python train.py --n_head=3 --n_kv_head=3 --d_mlp=384 --vocab_size=739 --activation="gelu" --norm_place="pre" --norm_eps=1e-06 --positions="learned" --init_std_up=0.0147 --optimizer="soap_variant" --beta1=0.95 --weight_decay=0.032 --batch_tokens=[16384, 32768, 65536] --doc_mask=false --steps=3199
Each number is 128 + 24 x the weight over its row's rms, rounded and kept within 0 to 255. Layers, rows and columns count from 0. Numbers have three digits each. The size before them is the row's rms in percent of the matrix's.

# o: layer 7 attention output (transposed), 96x64, rms 0.275, rows 60-95, columns 0-63
# v: layer 7 attention value, 96x64, rms 0.296, rows 61-95, columns 0-63
# q: layer 7 attention query, 96x64, rms 0.209, rows 64-95, columns 0-63
# k: layer 7 attention key, 96x64, rms 0.213, rows 64-95, columns 0-63
# up: layer 7 MLP up, 384x64, rms 0.185, rows 0-32, columns 0-63
# down: layer 7 MLP down (transposed), 384x64, rms 0.18, rows 0-31, columns 0-63
o60 078:170090121114087124121150073135102132107132143088121157106184130109131106203121116107153121122145093132123113116148084117131130142132130126111090131158103162120128109101128110135113152140159143
v61 108:106080124123159078118146129133109175133114104137137155124162114143144122092140099120143143122088131125131127075133102157144128054144138100130127115107149151171100111147128162129156146137134157
o61 093:113173160175134112146115133175136115122133143133123090154119112157119120110138121154103104117169111109124146157144108099164117157134080128135130130135134119096100124142148083124143093081134065
v62 086:134143114147103169149128100080115095148179146130131107134116079138124072128113117127120182132152136115134155167136145108143139192133099102142136131137128162088142130108106128108119124116098146
o62 083:124108127112117118099076090093087111148141082140121134098096097177138079109145138101138111137145178152141113122134162157094096101150157126095107102098129102134145131132103123137121131132139124
v63 084:152122098162096131116133137129097108139125098138152155133174059141091153139123097114122126176096124152147106090157128119130100121103123150139133139132118151089126177142132141157139133132134071
o63 077:123144163122097173107121113091144150117166100085146140129129142139111120138125104141101153130122091172153137167111090164114167130122138141110139096100136126153118126103109150086147138174098170
q64 073:124186067129115120119125128139135144175156106136138151127165168115128120133088156161167144098103157131110133129112149102082121142117139117137122144164142118094120123139147164173156102156110136
k64 068:161076151128180108153092124103108107104105170128127112134112116129136142156114130090153103148133112120127111124086141133073153116147169106102108129107101174151143126134147096160163146129109134
q65 106:165118158120120134124176133143131123122142148109106154130149078108103161090077131127087117162142129162078153145153128124165123128122171135123114119085113123113134101113125168105118120086139158
k65 087:116107120110104110142169110137112142137140119145157133073085156137081156118189113157103160103112106156131142132102113156139125153107145151144131137129097125144157137121138132159099178119126079
q66 095:155103187137129142148122109129110136148125144107171114143157096126127174099091138093100126150129096133129155175121104101112110138145142095128113152101102133165132113151095150118159075112126152
k66 086:135103135086107129143168162161081147126137151143124138090121149148079136121170090146133133153125149137122147142136128151165102099136113159130149101137145114164124149106105152152132187094161123
q67 143:095163085138121126097150140117136142134117129166136112163102152148167093168135118143161140106108125113124106079098140119079143128097118108117157124158124133085100172152144091136125143154106107
k67 141:167115135161169151140056116136138125163138108113112125152147093129161148138119150115127092154154140125131096139141139114111149115148155100135141165144152142107116098157118142093177097127116175
q68 129:120130109133148142103100117089140119146109125158118096153125129133129101136103142112154076144101136089105085105118149086079147105077125068135139133161116120093118125152142110164149114138106141
k68 138:164096175130136131151112142146090118134137123133112133099141077118149187125126140101118128141159120117090150170127124084101123090176147135125147149089136142106116111148103131104159122123104169
q69 075:175067132079120118103144131124134136110112167111124152125153114103119186130157105131103094129139105104155129130160121139116115116131148098119134130102108154131144135176147104166117148175118166
k69 060:095112147142107172118179137115100160108117102148085082127106078163125094152129148163102132127156134148105150150135129112128118144122102136171111117089144125115128136119123162083127098111149106
q70 091:113115140099126125135108155168113130105118148153105105156113137127156101094122151132151158094139158144112114110137152100149105166126119072113101129159147157088113139133095102190103121177120130
k70 078:111190099163162103150132117135166133125134106119087144146124116119103145134163099159102062150127135104149118123142118117104111120124147103113143137133106117141107142164122127086132068095139105
q71 092:140118096118116134108048132154118127154103116134149095111105122151137128139175106097143098116136129120159135148132135123080101099159115135128141126115178109148155128156101159114176096114101141
k71 074:156123143108093130140098130156123114119125142152137077156159094149108102090097128117112140149144104117143178138165159158175105153109102138134102110113133152170131083111105126114162102127143153
q72 103:111099161128119111147147146145120115135118112132095139117094127133099116120162169147127141095139162140132125137131139152195117152131130143110122111144087095159113145125122168138062129084143071
k72 098:121188101102099123057134117135154150130161135141143113153128139132174121151112124134165131137126122119157110101113137121079146118097141089106118102174140188122125134123153114132111125162135121
q73 090:142139076111106107123155135125094130135124156133132068141112136136164164118124159093151147112094114113094108127129144124152129071099121111109094109163109164099144109123141115122117116093094084
k73 084:147067087082084136112101133129110145144124183149144129104070113116121148137133122098107118121137101151132135129128172160135111112134185114098148135122143126105139127159170139133101132121122149
q74 088:124137084095107134139107132141123145106144124155107090169164131134156089178084133118160108150135089138137123092120116138056142113150142121122143153121125159117131130138150110128174130170119149
k74 088:173104180136193165121107112121131092115089142115123164109154102128144168120097152134098085172158141120100135142154152125118152113124155104153134150114135133120116122124130159122132093099120128
q75 087:115127091130095152090077100097118089136114145143123123112137115103124099133124110070154123128115104154128151132104143135079168085157131107122124140148137126117135096164139134135165150151077153
k75 081:149113183112143146147092171187108144139144125164122155119173133104136165145128172112121117142177160122115124142146138137133115116142172084132140134079125163139154146143117121123125106120140149
q76 127:145130096128145170114100116081149135130115126137124107124168110124158135121099153122140090148147119127131108118113151109066164117128156073115125159105132137106153128117129144122179126174104183
k76 123:182105177133146139141108137116115126132111135105130146110144078095121166145131122127085121146135132108095157172160096130122126136190144169158131127072136114108110131134124125127105145086119135
q77 117:088126134106081108137198119165120140134155126123152143133092150134103092105171107141115149107127141126126124150155133146183097155127102142127126115146147125098111134106127125122066124112139083
k77 112:093190081131106141116131149143185102104119126120128116126108152124119107139154139136190131108107115125178118071111132132126161122094122137128101088153099152118166139126127125147107113126130116
q78 093:144087192126164133140084107105126097128094126111126172122135145152084186114112126123094126140132118134123159160131148083136148150160121089140124098110155138147147120121134138141169120140134101
k78 088:105094157117120099157162155160104156141119165134144140118126119118118124107131135122114167130113118147103119166081125145170053126154102148120102124106124084163100126123113126113094124098146099
q79 089:129104181145118146131086157115114156100089119106109138128124130125091159116126145150109126114123087118098143172143129161122137175176148121185144097113170116110096127118116129128102095147132144
k79 077:141167155139154113131178151146143088129153129116112133135127125117134099145126147196097152115109154140121148121121127132185153154138104124129096130116120109153139149106166120071092132092157104
q80 066:132123099152113123184093137162127136126107173131116098118091138132115123132104132113133112145169109127112118181182135142145107092172145125116139081118105114088109129144125164108134133147177114
k80 073:165141107093110146076162094140115101135135165141131126073131087099098136100087126154121164153097108136140131136141113135158168144094141173125103121144138148144134113140131131092095118142139107
q81 092:133139110153144180097091114153126101126118138123117101154180097089158148127088142150114087120114092122098135085139147104105143123101139073109126159158128137106115110125128140131174137139123155
k81 083:138116190134148155144148127129114132145134127124122158133122116103111168123154115150084121145146143111088147161145088119168099132164124131119130139075109095144089146138099101122137160078145092
q82 109:165109147126152129138098147141113112165112137120127105134152103101099193119152140141102093112151118110082168181142133108145118123162139124154125161096154131120138113128093147151173108094129144
k82 105:134098179103093111141170134080096146081126114134157130117093120162109135113142113127128162118133146146139142151113147154159091191161121133111125112106105111164118135104140128132106154112159102
q83 111:125130183133117136147124131091100127093134101083116112111146126107105158085112126143100147148116117120110155178122067119151110130158122164135098111102119101153113112095096147107142112083146127
k83 114:116132115115089115116157124087123103094124148114130143087118167112101099123101109137136151144111132155139134106132115163150127142116109137093113103146104126153154151105163127142100197157177080
q84 116:118152140117110097130178138143126129129144119164111129113142140135150094172153121165141149126118152143126126121184131147148113129154114179102117131146160109151129167142146128087069176136150089
k84 111:132174116156128169153095144128184140136129147125127138171089162179161101131133146127140117121155149133172139103140140120080149150084141125124128094175150152111117157132130148113138114148134138
q85 093:089133095114078098138154141155137149103135102145169138149138184182131113112174127163198146090141156133144148104119130132136110155113110116106107112150126120132150129118103127146124113141123123
k85 086:147136094185145126110069125126163141134102122143128124144135131107126110135113098120172138139107120123170112101135125125079108115095092124113117137156099169091135092140129112146186092113139123
q86 080:149081157113177130119148170136120126168152164119117123141166134122136148102145088161119099123139123114126150095159102159186129150151146172149130133136159152129135107124110118105104106082120138
k86 072:122142123137159132145162117120157135129133066128118179155095125129159106114153117152130117112167120132169175084124143161155128149100130111138121137076089077139123147115161135110155127122132137
q87 074:134081097105119089165095073076112107100141113182106098144111148129100089105089112107151124121132118132140120114108144131105119122114118112114130168146098122149123115113108157086136157143132141
k87 071:144104142133140102105114113133137131140100104119165145103172110141134131092124137092125149106117150097085115157165105089081079103125114143099117117114144089111132121114108116172146107077156144
q88 086:119163106159147124129123131105196114140114099147129108127160084134152111127119174142145143129125137129165115119139135096102124090099126104132134127121129152127121086140137141173183085149140180
k88 107:162112132147155131168139142155100115124153135116143128162146140117124177109076096123122113172134077123082162147124110103118137149137122157147149162137126131123088100139084109132171141097137141
q89 087:169115157156159134136123113141148109161160149150145130092140076110132167125129170110111107112124108122082165164146128107213105119145150139154138138105107110151117126134146153121126134121136129
k89 096:120125127068063108105163143161084131096118140118129141117067175153128134142158102123117157112146129149095112145137142145114122155158111167109136100123148136133133144124109111127087154136115106
q90 087:103101120165141149081092078105135150105160135094103119106166114122135106150092137116098094147121110104126103112166139151135114121098162092120145183118125108122117108151135121108170116146130155
k90 095:151121179127174156164155145135092112146127121145137144143148085091126160105116110135086101107120151107102153130132084068146105139169094159145140138121104133122130113148111117154140138114157136
q91 112:097153057122125140126139123144157122091124138192100135139150117121147105150095141153158106127133115102141131087118103104103144117099114105091134135147115164080146134144181119133120150149114118
k91 107:167113156153180144096076112126119142128106137106099122135106122151164127117102150115122094150156138092117101126136137117080114117141146092146138175075124131086091100146102119138128105140125145
q92 105:153143166139140130164083126149142113181095114115105107127120107097091128117099155124084104137134099113112173135129121122168108139112129149139084138101109117107115110156155158090137114078133107
k92 101:133117149099119136139130130108090134136157124137160113093079153138116133121120149118166163119100088133110156162114152143150105158123093142124086104154160117158128104085082122159126158150155091
q93 087:119141145180105108165126164152119136134131158164103135142105133114142107155131142137169132095161141181151122142190142131132150150084124168122129132191134146131117141141132128168124147127125101
k93 085:123170113100130148119118124132146149140130097138165152115157141150142131142122103134112149120109124091141122135054147102082133115121161071137142109130125127149134133100126167078140097180149154
q94 078:132105155094139116163142138126060102138105104121145125102099127155116121080133080137095106152125134129086158124134144131108105127138149126128140118093151163147142130127091093125161116099068135
k94 081:151138112116120085157130151104136143107122129121122146171095135157072138120155154151127160119110114161148157133122116172191144145107144122142138120134077105129140116106156162132125101116184138
q95 100:163084140134164121105072105112129115155107123139109081125144105106134146121119118085113117135135112135114106160122121133115137097151132091135168158104101102086166144135131130159184114107146163
k95 104:160081161090109113116166112103084131133131132139140159092144111098113161070122139108102141136139140147103135140108109127138112124184144177137112162126122134141114121130111131085093146095148145
v64 142:126144137144115113128139111127103162121124144155142166129129114092125103081163175123143074132092102126105088117129189064152150119139133143137100110095144135136106154098147143112140112136136109
o64 135:122165148100097167113101162121113169127135138089160096121138146147145183144126090145109147104101111126140139159127071161116128113093147153126172099125139130122122105122110135090115145134115166
v65 091:141116132151123069143129168127102138162110127189126139148089130130132140133101132127065149129108125129168128097104149146147170169146170127112099140135145113092141113131100134146147147154095120
o65 100:102107167142144149084101132121122164119163126126117122130140140159128110102121116143134103118103137122104095138164100142179081131089108125147168134116121115117085112139152086101150130138182089
v66 099:111163124156131147126090112108095119102151077130160148102119101126169145116137095132161149150133160129114176119134143108189112105150127122113155097141126164118099121156142132153099098125106089
o66 100:136108103072124092156138123145130163142108163148098076153082123126094111110123116124130107126131090147158128149150116154123093135107127138121134149102166114144155070133124136105163099139161149
v67 119:092107137161114106114095125135133115157130135146119092129137166100158133109117088150142140184160165161131118172121120096103086157126162123146150067120111115127126126091152139146103118111141148
o67 122:129132118060109143132150132156105160136136101171160187133113146156126124130096176127131125098128147094108144113076161145119121102130158123126126153128143147116100112137129161081123099108114109
v68 095:133159152121141122117107123086109189125089145100145139093162127161096113139149164113129119160142099136103113109144114131167130093100098132125117143165132116107132095120109092124120110110066098
o68 098:128105128141108134106143159104163114124134141139115092127073075101129145140147110163116091114093124144157127162171156154106160096137157145132107139090138090171142158107148153127132146117142145
v69 132:087108132122150138130100123119175077124127096124150120170103151107161161095104127108115133105130127173117122098147111093155107129131094130141156159127129141179095161124114177132107147126148153
o69 144:146142134112110156107097169184104159138124163174110129127158119136127099145143169129130126122175159135130163118163107146135095124143146097110078116110136132118163121159112115164101132161118102
v70 104:151074118111094119079160153118155125125117111122149164120133119142114093121126174113143113125060117111140144132159079147104151152108143120152111139124132145114102118167124150125152179123111152
o70 110:116141155196160125157114126133129101132121145089157104091120111121107165160102129130128135140136133118145124143119151106113125146134091138147122083162093152145138163114119057166139147101135098
v71 125:123150145136130088116134085134139154134117109154170133079119123083137137145170133159120122159100154118087089094110084094141157133125145147141128104128150146159095118109130153162137126161089140
o71 132:116106134142130148145063158118102153130137166140095098120088122159115117149154122136137091077115115123143145153139142162121117108123143140134179118142132104116129127159122122081099147107109063
v72 133:169140105133134093108132135153139132141075082137130139141125155092145131086116146109171136150098148114152163149147092137167143148123112137139168121103121119165136158160122106095144168127085141
o72 133:145140167132111137124106122144106140135156135100116133105066145142126152172110150100164163135116107155099134171125161118096146129124114141104080105189150139121081100100101139142121125137139125
v73 114:155149093154111157122125134122114177136166128140116122157142148134083122075153124125161113154093108124084097148144201138106138144169111146117110118100124106126142145139138138113108113138085129
o73 115:154105118105106104097153124126124131127123120088169125110159108149155157135123088105127163157092082138152102104138095130125145084112137159141128120142135167110154066107108119147117111094162143
v74 091:118137117118092125121145135086107118114099108158125146155121122113126120114096153140108117135118109105142122142096118071207150121095176160152106118120139126115136148173115174117167147124131156
o74 096:135134144110161167118076141118127149149118156102154129096136154146097181102092130136152112113110106175122144140093148131112120172088139106106142086128126140120105104111095130155150158165114117
v75 123:152147080148126118124127150109103171137138136072116131075159128167136170158116143166137123091148167129145129114128168109156111130138095107099122139149153148144128090161128146115128146085126118
o75 123:126096112135137124116144064130145118108140159139114142120100126101126088148126079098081124189136110111134118137179127148106129118099127124109133159103126144161148153116124108145167150172121096
v76 112:151136141136111148134090130102101119115168134137123139157092126114177148141159151115129111120101131135138126095110116109160154133171144133121113094089136123185127167136166151140110084178095109
o76 118:123121111153144112137105179133123168120118165186133117140133106114108135099120114138135142117155089140139153163161099142143092140093077138132150136165141154102111068155112103134116115148140155
v77 098:122095181121093144123137096144139133135169150116108116141155155112141115123131134085132115142145095166155135190138115141067119118105159117158131088146095091106145160125145101122126117146144116
o77 109:131145117143116108139177167102131133125122098127158161155153136111130138110109175165135148108124163110127146101054132109100139107167095124144114134149123156122104131093107146121125112101117183
v78 126:148142113114160163118152100145142109152132138121098144113145129126137123089122166094160133101097093145110135123142093137110097140127118118185184128113154165154093151091150115105101131136084106
o78 129:125131122144093105134105151159118125120128094121167119115126111149123106156152118138120134096148172117140121176156157103108108093138095133122060106133159109156159114119069116148120090124103152
v79 119:162166091133154097127161134195155145158113148131131119105098139106126162149114124174131154119153132096127107156130105126134132154149159115142131139124130089142132093112138098130129132120062088
o79 114:102075137149125115101085103097109134132156085117134165116139153166132082143150121107157135131107145141139099128135147152136111093149097167119161164152157110142113115151100137087159124119152149
v80 143:159161116078118160136169151167147119137116153098128112102105112142105132141147127121145122077158108123134105139139119097103135154116155126155145176130140126171132090133133102126158130068157100
o80 129:102121113134126087155096121093128099110138079130156173104167143137123102133152091124122139172138135126144152121096135157083116124179105119128150114116130120163151152156098112136140156151079143
v81 121:085160136119167173172117078114168115088115133124157161139130134118143134123122111122154141157093135163085108132129109154136097127144098108151149150088113158122097146101159171116127123132128126
o81 123:156109112102098119109112159145125110170105159152119064108107122124123115119161171090132134090153145118145137131124140148143116095144178136108112127108143118133195117152108134158097109113112152
v82 122:110134141136124113127096132133144091118122131134130112136130140162127148138104060152119194118140167116100107153185089166130152149136107108101103140149100119109131107098124152107132132123073143
o82 128:155078106132143136112087095119146116153116130149114133113122099090120096134137192113136107139132151114125124109149160149152108115131124149149120149146145134107125133156181135156083147098189094
v83 115:138141137134140078108108117118170139130085128121141109111115164064133113106137136149115117170110135131114125097132109083108120146145139106145128110135156110139103103116129172184100163116168168
o83 116:105144136135128153095098134178095136154134164141115147118120124188113152145153136133115123105129118125112154132128124157115127118123159118107140129143121155138123159182130111054153140127118056
v84 102:053119154131108122121114119100141115094151104128142168161147129146121140125112097083111142147104120137135143137131135155160119089091132157124113142142123114092124172151091158091160142130143174
o84 103:164156139128140156123137120123153144144099167095099082116123115128116175098090187148128101114130136132102160123089122134126133181134148098115103092106098149118131121093151133172117139147132142
v85 113:110131098131137106102125122135101157145121104084100104129157167122130176089125103139153167124138105117167147143136167151106084134137113121116185093117086136125118126156137104118117119083103151
o85 113:149126137113121152124196087161128147094148110110119150120100146177169130162124134117143130153128132110095129132150131132091118127131145127120070174140164152126141131087109163118116089136154114
v86 121:138106134136128093141128132116122114099101118131114124082157148109171094096175143135146100179094113173129127127131119153099150112114134125130145096107095143129072135145158129109138167152171156
o86 121:096159159130148150143171127156143114138120129117129107143076130131100184127141148118092168114141109093123172139088141106116145144129126133137130134162148170116125164122106135106138085102082098
v87 117:125109113129134091110141157155116116110131109098120149150148099149167145136094129125115148096147090128154145118092123099149089079085131130117168132128164176168127165161114123107123146098155108
o87 113:093154146122139147152138082161130157082118123146112125133138121117116111137118115128135106122156134147123121150130145100135123181136123105107077126080122104142120116108109155145159134212103170
v88 086:123158127117089128142150135108111111114133155140160158130125115137121104082138173076096058133137112115130102120117177100130174131114128119140108111080127123104126116149132158160148142113166110
o88 086:121116111091159115127111189133151128155107152098145130111158149128106207124128093134129125134102104136149143113098114133115106123141137107129157076154101155135155134139113101155164143102104161
v89 114:166142126120136105141152172141144169140137172129122119103159104160082131163171150099124109131173100124137105103131177127114087127124097149099114117159114117111140125085106099137153108109111132
o89 105:104151134147154164111193118102143112109142105127130152138143121114195156114117090167111118158097148135123122134136092149127197097131143140138157137099138125147137155119158136114123160131108142
v90 116:161164137090132139134146136161167144091084137132145157141141117117101128145127158089147118112126106155095098126153131152140146160125113134153145166132103119128119123066139111115147103135055119
o90 114:124114132142122128117092166087137115142143096132125081118113101102169129125136134123133155112110143164160103153136118139087154059149138155121116094142151115139151138133102146152070150107145164
v91 089:126128098152152097160148153147135089149117131188120091131149161097093118154103092118097142117110124114119124131131099138119118153162090128122131116121114123090112133093133178097116108160145180
o91 098:134150133130142165098122120134117133149133101137153159093143135130170121115124154122109130102128166124085114146138139088203135107089166127126111125136130128124130100152165118130084113103099065
v92 116:125105127115135135131127155097166125138083105102129144123096101115122141111115150131161166141134094157138102098156132056156089159131133103148122170163125147174116149110118123158138111094134152
o92 136:122167145124110180083095118152113115115148141142140113111148118151132105145126139151130109137148144130124145135154102166084127117115136124119110092055163111138132137142097110090093157177122097
v93 108:167135104079112142103119121167161131103107109128134110153103150125160138101129113151132102122118168098118153192113073166133105103115131124144145135104149126133120138167158147127133165130107088
o93 129:117084137140125077163115108118107104134119144112130163106118140128088129140122127076166174132133115154141111124087159106116140143154109136098099132166090142140142104142097130167186108121130135
v94 114:082092145123121137121127196174129118140104095164123135149079131132139126147085139113124152128143123101168132128145101109119110153127145131158094166141092112150143154095090155096145125128114134
o94 117:116164155147119171108079091091117151133145132136120130106166121125150090155081192137150130125107151151081129112122138133137107144130116125155118113105134104119098136154163106140084136157151127
v95 103:102140127179105130133090129091116144138125115135139148120137115097133094088114088122146143184104145114093115166138103157146109120150127111130144118119153122108154195140132176115124108167142097
o95 104:167135103089101117128160120140166138162116180143151116132138127114105161125128147124135156108117098112109137135121165109161157116113152148156107114125133157151118052141137184111149119124129162
up0 076:108132165080150112121115166114113153136102108143113139114137123120090136100126128133123138132137120165163120098118107102167095162138116133118121109104113108110097109114133093110170087042129125
down0 089:130125119128160134142136183151093163086105104104114176114113140150110136111116097118111146153163140159175106109172107102107135148156133120152096119110151122111118117179140091129123120084130134
up1 032:134108151103141107148170145107130113129133120129175094133086156160175167101124165145127142146098168137095127144127136120123103179148106121134094118150112109131116145089120103169106121139083142
down1 037:119180130194158170136126114142142105079100145137144141169159132151161122132094139160162121151133118116094152109134142126144114138117109083143168092131126134133138159134106106117125160110102146
up2 104:155121120135140087103151124142122120122138118084140139128095097132173101074134191126119140113140125123138092122115163099179131130131159148148134159100123142129105161151135133148109097087170108
down2 108:152135100136133160146136132123108156153120114170103121123131096098115076119135154146127114126127133109114125100143182080152147091173133120150132147130111123162151125104167177139141139070155116
up3 086:147153163123119143155118148121159131141145153148120165150178095128132095122076188119147154133124124136117129126131117102145109140164129128159103084134119121097126105130153161161082129157173147
down3 095:088096070117127146114173112154117141136128125137123161083100126151160160103161087102151095119168134101146171158117159133134144123124113143085119145160139144127111135128113149124135115126111083
up4 100:130151145104120118159091142183147125120126146153097088124098086104093191124131130105146165125115109161139130120147104117144122145116110141151096138117175169122108114139172099152139154109132120
down4 100:156106088129152156107178114139144152152130144106134097180124129152147151136112137157168136061109104124084130152101135104137140128119158166151153124095129135149125101100157102112135159122129137
up5 162:114130105115111111134135104160107159154130136172096128119112109105111160127155157114119178092117068120115121122167129137137082113095148133098098141149156139140121091123077142142140107086106135
down5 156:135131141111106089143149132126138150146124127108070151120148122158110143170150134075143120109170087122125118099116132101115160147141104146122111166142124138152179118104152065106142128106094138
up6 142:092068124117142120133117110129115119101133137133141139127143156107155168134147132137157164144076086161098116079154146130123124079164142137123136123126140148117112173145127137109126183141083126
down6 147:094146153166149135139092080117081112117145117149116108151107080095188112138156146161151162103149127158141148119113109138176118126118112129146142138122105090108149152130144124090119133144126153
up7 107:119161140132085151154125114135127147096121106098078163135107116111077131151141105142117098130173135151120097122126130089146129179171122112139106108116110098133123137119128161119106086135072111
down7 102:107079138159107160126157146110167160135135102131147172117139088121148168115095081140109159087120134139149106120133086131126150131127133151154154095083156150124143131108164125120155123156117151
up8 119:143151146082111137111135129134117131170127152125112099145130111104154128166127184158094122114136174131119139109108143176131124169121145177151114137135150156146135159150166129112115111063110137
down8 133:194132123105151137124122131121172125181122095108112110119136142144092115164104118145120121163125137141099150127087147196145130175115111137122113139116155149158169133169121127156130106138125129
up9 118:118094118091127138137182146102167130102153141144107160118119150104134155107146106126104156111116138156154141152171124068119118105088169156127155173129141124113125103103126154149167131112146134
down9 103:114150129150157133128113114116079110172133140159096144146128152111155135100128151105105113140137079137096150090093124118147101141115140140157154097136194160136126122088115127157091114139167126
up10 116:124141126138131169113150112156128140072117119148131173121149123139147132140120158138172111154162169096076119136134093104107104139125140097148114105109153109133153145109153134171075128167110145
down10 115:163128151133131126119163163146115129153111106133130137142146172136113137119133114144133114154106107100117186089161126137095164107121156132128089144153144164122117075160086128106090135117158085
up11 137:116083113101130095126186157136137147100098167118109116127145109108143167121124097119143129154090134112136114111171131156149095111122125097145120129097139154126122109156129094135132112192168160
down11 140:096117140101124107104156163103171136123122128125125137114127098164115158125158148098156143099114107081135112101150162114129146131173133108152096143111147157169075142106111167160142117133101151
up12 039:107121135093112128164152165101119136120139143130122088151131118093090116084141132120107159145099175158148177151124156106126131119176142159139138119123084127140131129103154109121137133087074146
down12 056:145127146185159154176174139129159101153139151139117115143115122118145127161112140131164120131163115150120146120155125152145152133109148179140147139164107140153112153165148148087157137165104162
up13 030:113141153112103112131166114156113126067104127113112108115133185144124142164154090100097128087094123107112113126127125108084097142153120122121114150117134095118131155102146094173089127152125107
down13 044:120124123134106132109104111178117165116134136133106090107100095134146094128116150110115097101134127099114107094077122102113111118067137122093107154144099135095117108110080111097147107090117116
up14 119:167101137129110134113110140197131158141129140125137129120133129140079122188147138126146086089133117144134105136175119156121087144134165110143094086109137166117136120098098137155101125146125116
down14 115:113117152144108147109146108128153119135119185115184150131146128090142088140145091129096112125141123148085129087132149110079161143113134163111169132106119087119112146121132085155130141136107162
up15 118:148130168090094119128125152138101140142134114102149123135160148118135150146149133139146172113107108121207141141125146126131174116151138152155167154152091132113107160148105108154105109134077140
down15 098:167161116129119159114163159124144142108116138113110147116157108169118131133117087160110091111216112080155153127146106148104117135118176140126138138132106130115118123116107109156111156115151123
up16 104:150129135123100156134148127137085144100108128169136153120101118140134111089124123156160160136174155131122123095101147118099103136173132087090119163113149129103117188155146120129156126166162128
down16 099:147135141100129149132118119141115121115147145144065141136124185162152110136124134106111114128112116123126149140108120188107115157123136086123153089087092130102164097123081161102115154135113164
up17 098:138101096135134148160145152123131155147144169166154141135104136115148155110141115090111158126197132145128114120116119121194108132137144134110124133157152134113154068096109102146099093109139138
down17 103:109177128154142158144143120114074136121155150132168137127083142131109145119153149132070124126162135176123115126127156143144104115087143095131123126151133112104181123097160132136105083138129148
up18 076:126141109114095127175140160130101100102133157153123120110150096137141127150131160156127103102178103119114165119160115124142101116115158120125068137095119148110097132152177118077109157144110129
down18 079:138158123106114135128169152121127116132198113106124176134126112180134178110132150125133123129146156112137105166153123152122126094092110134090125121142069144096161110142158162106132128132116125
up19 104:084129144129130103149118128097108127085132120141143127171121107115172107119112120173142161141097152133115123150123099130137126072117072141169129117116132125106066108130145139117103165108116166
down19 111:145129105105141106121160136143151154130142146130113078119115076095113120162124161158132109073147174157109104163134120142124118109142156146135077147151139145130128078131126113165159119119089131
up20 108:147127151137106136112162148133119148104101156155149083146092148169139152118193115098133162114135153127088140166122140114117120134170110128142120109129170171130123159093121117102137089100127107
down20 086:098185107076144139094147138101155149138124110160127140116127121142152124146151145119152138144130182163096101108114138102113129166176155134157110119154115163102108130080124121100116130125160140
up21 066:144107151064133088145126147166147126147120113130129164143113119144082108111125131137140121098141131096108133101150146133142085138132119105127101130092123123118111121102125115081081097054110115
down21 058:178146169101132131117110111122134114126120120109134133162117117165144130178130104144149142122176122114154146128179190112129134132132130180119139155121164118181144148115119103093090121108124118
up22 143:144128158143139139133124138108103110088174087148110138132130123129168087141128104146167098177126164146129101102119124136086129120172113126100138130141115072134120194118136121137132152102139102
down22 123:140072145094125134102123135128150132165073132118104150113126129175054128179143106108106116115130115143141095118147150156114095121105159101102100126127155124141159121124098138148147119118126107
up23 118:101124153143109119114105141128081157124172127144147137124108108169116117168141128125125123153207127129140115135144145139104092128172107116096087118181102145128122140122102149166110138158109146
down23 126:145095118143121153128182130065155133094113115158115139161110078144148135141112136123073082117156104114150094164133091158131134105137149107118147122161107100140106148148136138125137144140145115
up24 094:157094128071132108135141118116159164129175084144131180172124163124114149118136153126130112126130141151138101113138150147181133124136175118144159121107140120140096144108159170117154125112108151
down24 087:152138098155124132145120103119143138097106134158151174131150133078133120098112109095149113156110186125088124125148143118139094141133064113149184117118139140116160125112152123141150103127168144
up25 130:124092105134115099186141171090135116158095136122101122131136119116148123123115109160162129108121148102130116152096141110080148144172092136131098096120130126152066148119103149167112135159121133
down25 107:156119159115157157105121144115140117121122114159094114127141143130095101133140168163075111102123119130152160119086144144093129098149109139078087136110143077120145154120115095132170148155112148
up26 138:118062150104143067108104170109115147147117156144112139137107156129136097113173122126156166101133136114141150131119186118136103115130112114130150160148163103138135136103098134094149128139123163
down26 135:112135111087154084145106156167125144138126128153145101140147120150109187127121146118143158184127167108159114154168189091122139123116108153118122131135117087128141116135161107111146149110145132
up27 148:118132159071099121123116146167127138150129129108120102143102116175138147138149127094105133095133101138160120126140163159138120100146169107098095176143146124155128119110096160096094102089155139
down27 150:115114167124171147115145079133153139108116096126142125130118143148140128128094085119165126126118134121119127150119103096104167114165146184138132100132114116174131106082144124147139130190087116
up28 063:125141130146110174133162092139124164085155111112124121101116158132161111151139084135123118147102159116098143139141132117110087127166122107082135085111150095113114169117136143134118130164140186
down28 073:133140151160125124135078140131109165126123133127169110115193083115133104154075128155132159148112131149103108129104135091145139154115137077133129118148106149144103149133134103170157148157120100
up29 119:150147100091115134089171142142109120116109131142144199094140092129094186121147157100143108136162120129147099118157115173150116142106136125140144132110114160119094090151140142098131140129120121
down29 118:110146146134098159117143140076100115131161089125111113108115124107146163102149106124135122153121104168107107104186161145091144094146116141106130113122094082120126107099112146143130118181098138
up30 107:143155114089127112134138102187135118121133087101155196102139114108141123166138135158098109159123179125102134104149126118131115153138161138119086123104165155100157126117139139138114131172123129
down30 107:158118126080120106098124078081160145112119124118125124096194142131129128160159115136116121115123122082122134150140129126112112133172133097109162082135121106117147104121168137143117125151073131
up31 076:118120143113093114138144139112072147117124112119151142155144118138176116144162157124145150090155189142129120138164149083160117082161138142129136099156090130121155123110144111108105145084131116
down31 068:117131123100091133136115116126146112151104157133146189125111160106125092125150115090154106114156151130170127148165113117136156097100137133148154091107102164109106100108122097076123088146145113
up32 116:102111117170108068180136129103141132148111128112126138089119099106162115103118143098163155146165127127128152123122146108141113103144097138114142110175121119100133106138112106185119145079131155